Part of a small language model's weights: width 128.
Each number is 128 + 32 x the weight over its row's rms, rounded and kept within 0 to 255. Layers, rows and columns count from 0. The size above them is the row's rms in percent of the matrix's.

# layer 9 attention key, 128x128, rms 0.204, rows 79-84, columns 0-127
size [ 88  87  88  74 100  85]
[[ 65  99  63 160 149 141 147  92 117  93 155 108 116 114 135 118 109 158 148 155 131 103 153 158 128 129 142 195 129 120 180 129 110 164 157 113 120 109  90 183 180 163 159 104 123 148 139  64  83 176 134 132 114 102 139 156 183 143  98 152 170 130 129 116 143  37 123 156 167 147 131 122  90 167 136 113  99 141 106 128 150 113 139  82 117  91 160 180 117 145  81 180 154  51 107 156 182 102 163 119 159 168 138 121 152 111 138 118 155 114 174 156  99 101 154  63  94 143  51 149 111 158 138 135 122 134 168  48]
 [141 107 133  77 104 160 136 131 126 154 149  59 163 117 124  95 120 126 124  77 175 151 166  83 192 135 155  82 122 120 147  88 145 104  55 136 132 141 181 167 158  91 117  96 115 110 101 177 158  89  99 152  86 127 122 140  96 101 173 109 127 160 143 116 165 119 105 161 193  85  84 180 173 117 126  86 109 153 102 103  51 186 150 131  91 154 108 131 134 101 141  83 124 120 112 125 112 135 149 128  98  86 126 136 160 107 117  29 115 118 148  77 150 139 165 128  87 178 100 137 122  87 125  99  95  56  94 133]
 [111 128 133  75  99 114 129 130 101 100 174 139  92 127 125 106  90 120 129 107 148 110 152 197  84 119 137 134 130 110 111  27 114 180 143 166 156 100 143 158 194 130 148 115 134 142 139 167 118 123 109 127 111 111 167  78 160 229 143 113 125 147 111 149  76 117 118 123 132 209  83 127 139 191  87 191 114 111  84 133  89 143 119  81 131 138 124 159 163  92 103 140 154 132  96 150 138 122 171  73  93  65 122 105 120 119 154 109 119  87 157 132 114 125  94 166 108 131  56 184  98  99 153  90 107 116 149  69]
 [177  60 118 167 132 150  82 154 142 140 134 131 137  81 145 127 181  96 148 144 164 148  85  68  87 188  90  60  98 147 137 150 140  87 161 102 189 139 111 155 105 136 132 119 166 124 118 181 133  95 149 125 150  93 136  69 104 123 170 124  77 115 109 103 129 104 109 128 176  80  76 123 178 102 103 135 131 174 119 119 141 169 150 132 182 161 101  99  64 151 183 110 126 127 137  89 161  74 124 180 122 195  84 121 158 197 140 158 125  88 134 160 144 123 155  67 117 117 150  95 119 114 127 143 123 131  97 179]
 [143 190 115 169  84 132 123 145 135 103 117 113  91 120 178 129 185 115  79 111 147 109 118 101 115 122 175  96 148 116 180 160 151  83  78 117 154 168 137 118 101 124 113 149  55 108 124  86 137 144 169 119 137 106 112 103  82 117 116 155  73 116 174 131 163 173 185 108 106  63 104 137 100  28 165 139 141 131  78 138 107 123 108 110 113 101 135 123 113  87 142 125 138 164 155 197  92  71  88 149 136  88 158 134 108 156  52  66 161 177 151 140 192 105 129 136 161 158 142  87 138 125 127 113 127 112 109 178]
 [172  98 151 189 191 117 122 119 159 154 136 154 147 121 124  75 136 146 122 112 167 148 128  68  82 182  99  88  76 174 136 146 158  59 162 127  82 182 117  92 139 166  99  80 171 109 106 202 117  98 182 145 133 109 136 123 126 118 153 130  55 134 126 118  93 159 168 130 162  83 131 109 171  71  70 129 132 177 170 128 138 177 125 109 124 181 121  84  85 184 174 151 118 122 129 103 177 126 128 193 117 165 112 109  99 162 117 120 124  82 129 184 147 128 122 119 106  80 133 124 109 115  88 142 139 125 130 152]]
# layer 9 attention query, 128x128, rms 0.201, rows 80-84, columns 0-127
size [ 92  92  79  94  91]
[[138 172 127 102  80 108 143 118 118 110 100 101 114 116 132 139  77 126 129 156 147 214 103 149 170 107 156  97 133 119 169 125 200 171 131 157 151 177 144 138 137 109 103 143 136 124 112  97 135 144 109 111  92 115 134 135 118 153 175 141 139 140 120 127  85 143 154 164 176 134 159 215 146  90 146  98 139 151 103  34 107 158 123  62  86 131  85 130 115 142 157  94  73 156  95 173  99 152 155 137 121 108  92  94 128 147  92  95 114  74 115  97 195  75 130 110 117 196 210 133 149 117 135 131 102 122  50 140]
 [156 125 185 150 149  76 170  60 113 162 135  99 118 147  96 147 142 139 148 154 124 158 165 139  97 110 162 108 117 144 175  96 188 183 128 107 175  93 155 140 183 123 113  63 117 143 114 111 101 135  80 157 114 160 175  84 180 167 142 151 130  97 110  99  83  70 117 162 102 189 114 109 147 194 119 105 117 152 112  90  96 174 101 146 129 122 124 141 128 148 156 127 145 143 153  65 147 125  98 116  69 133 105 119 135 122 171 121 182  70 123 149 109 168 114 156 178  53  86 168  80 103  96 115  82 166 125 109]
 [160  99 126 109 121 101  77 130 103 219 106 164 111 169 181  91  92  87 130 109 133 165 139  95  97 127  67 139  81 162 152 126 187 132 159  97 198 143 126 114  98 142 129 110 105 156 181 152 107 164 130 103  99 133 121 141  77 167 114 155  96 159 156 131 182 154 104 167 106  88 123 157 114  93  89  91 133 141 135 129 132 105 121  53 111 140  97 126  97 138 123  87  99 107 139 106  72 137 143 202 120 130  96 151 158 173 150 168  98  42 180 163 156  92  96 157 130 152 112 118 138 132 189 140 156 126  72 135]
 [111 162 154 140 130 182 131 145 175 154  94 178 104 122 152 138 105  31  92 127 114 124 108 122 158 183 157 135 145 137 178 113 100 106 157  73 134 182  98 172  70 160 118 113 107  51  89 111 119 115 202  91 119 141 121 124  83  94 120 142 148 116 120 157 112 178 131 140 108  74 133 130 172 109 116 145 132 117 125 116 125 101 165  84  78 140 111 163 124 116 128 106 104 170 160 177  55 143 140  50 136 156 193 145 115 133 124 109 127 155 113 146 154 111 142  78 147 110 198 150 132 101 123  75 123 142  68  85]
 [140  66 153 128 166  61 138 109 140 151 133 131 110 149 141 111 133 114 126  71  90 145  98 143 107 135  84 122 110 152  81 118 136  99 186  71 153 180 116  96 105 102 130 119 102 112 147 180  42 191 138 161 142 126 105 149  69 167  89 125 139 134 149 123 159 197 107 144 157 114 113 143 142  80  59 111 110 140 116 100 143 169  45 104  53 156 116 105 105 127 149 156 120 116 154  68  95 138 133 162 154 135 129 116 159 144  80 171  93 138 147 215 138 125 127 177 112 131 112 133 148 132 181 142 170 112  85 137]]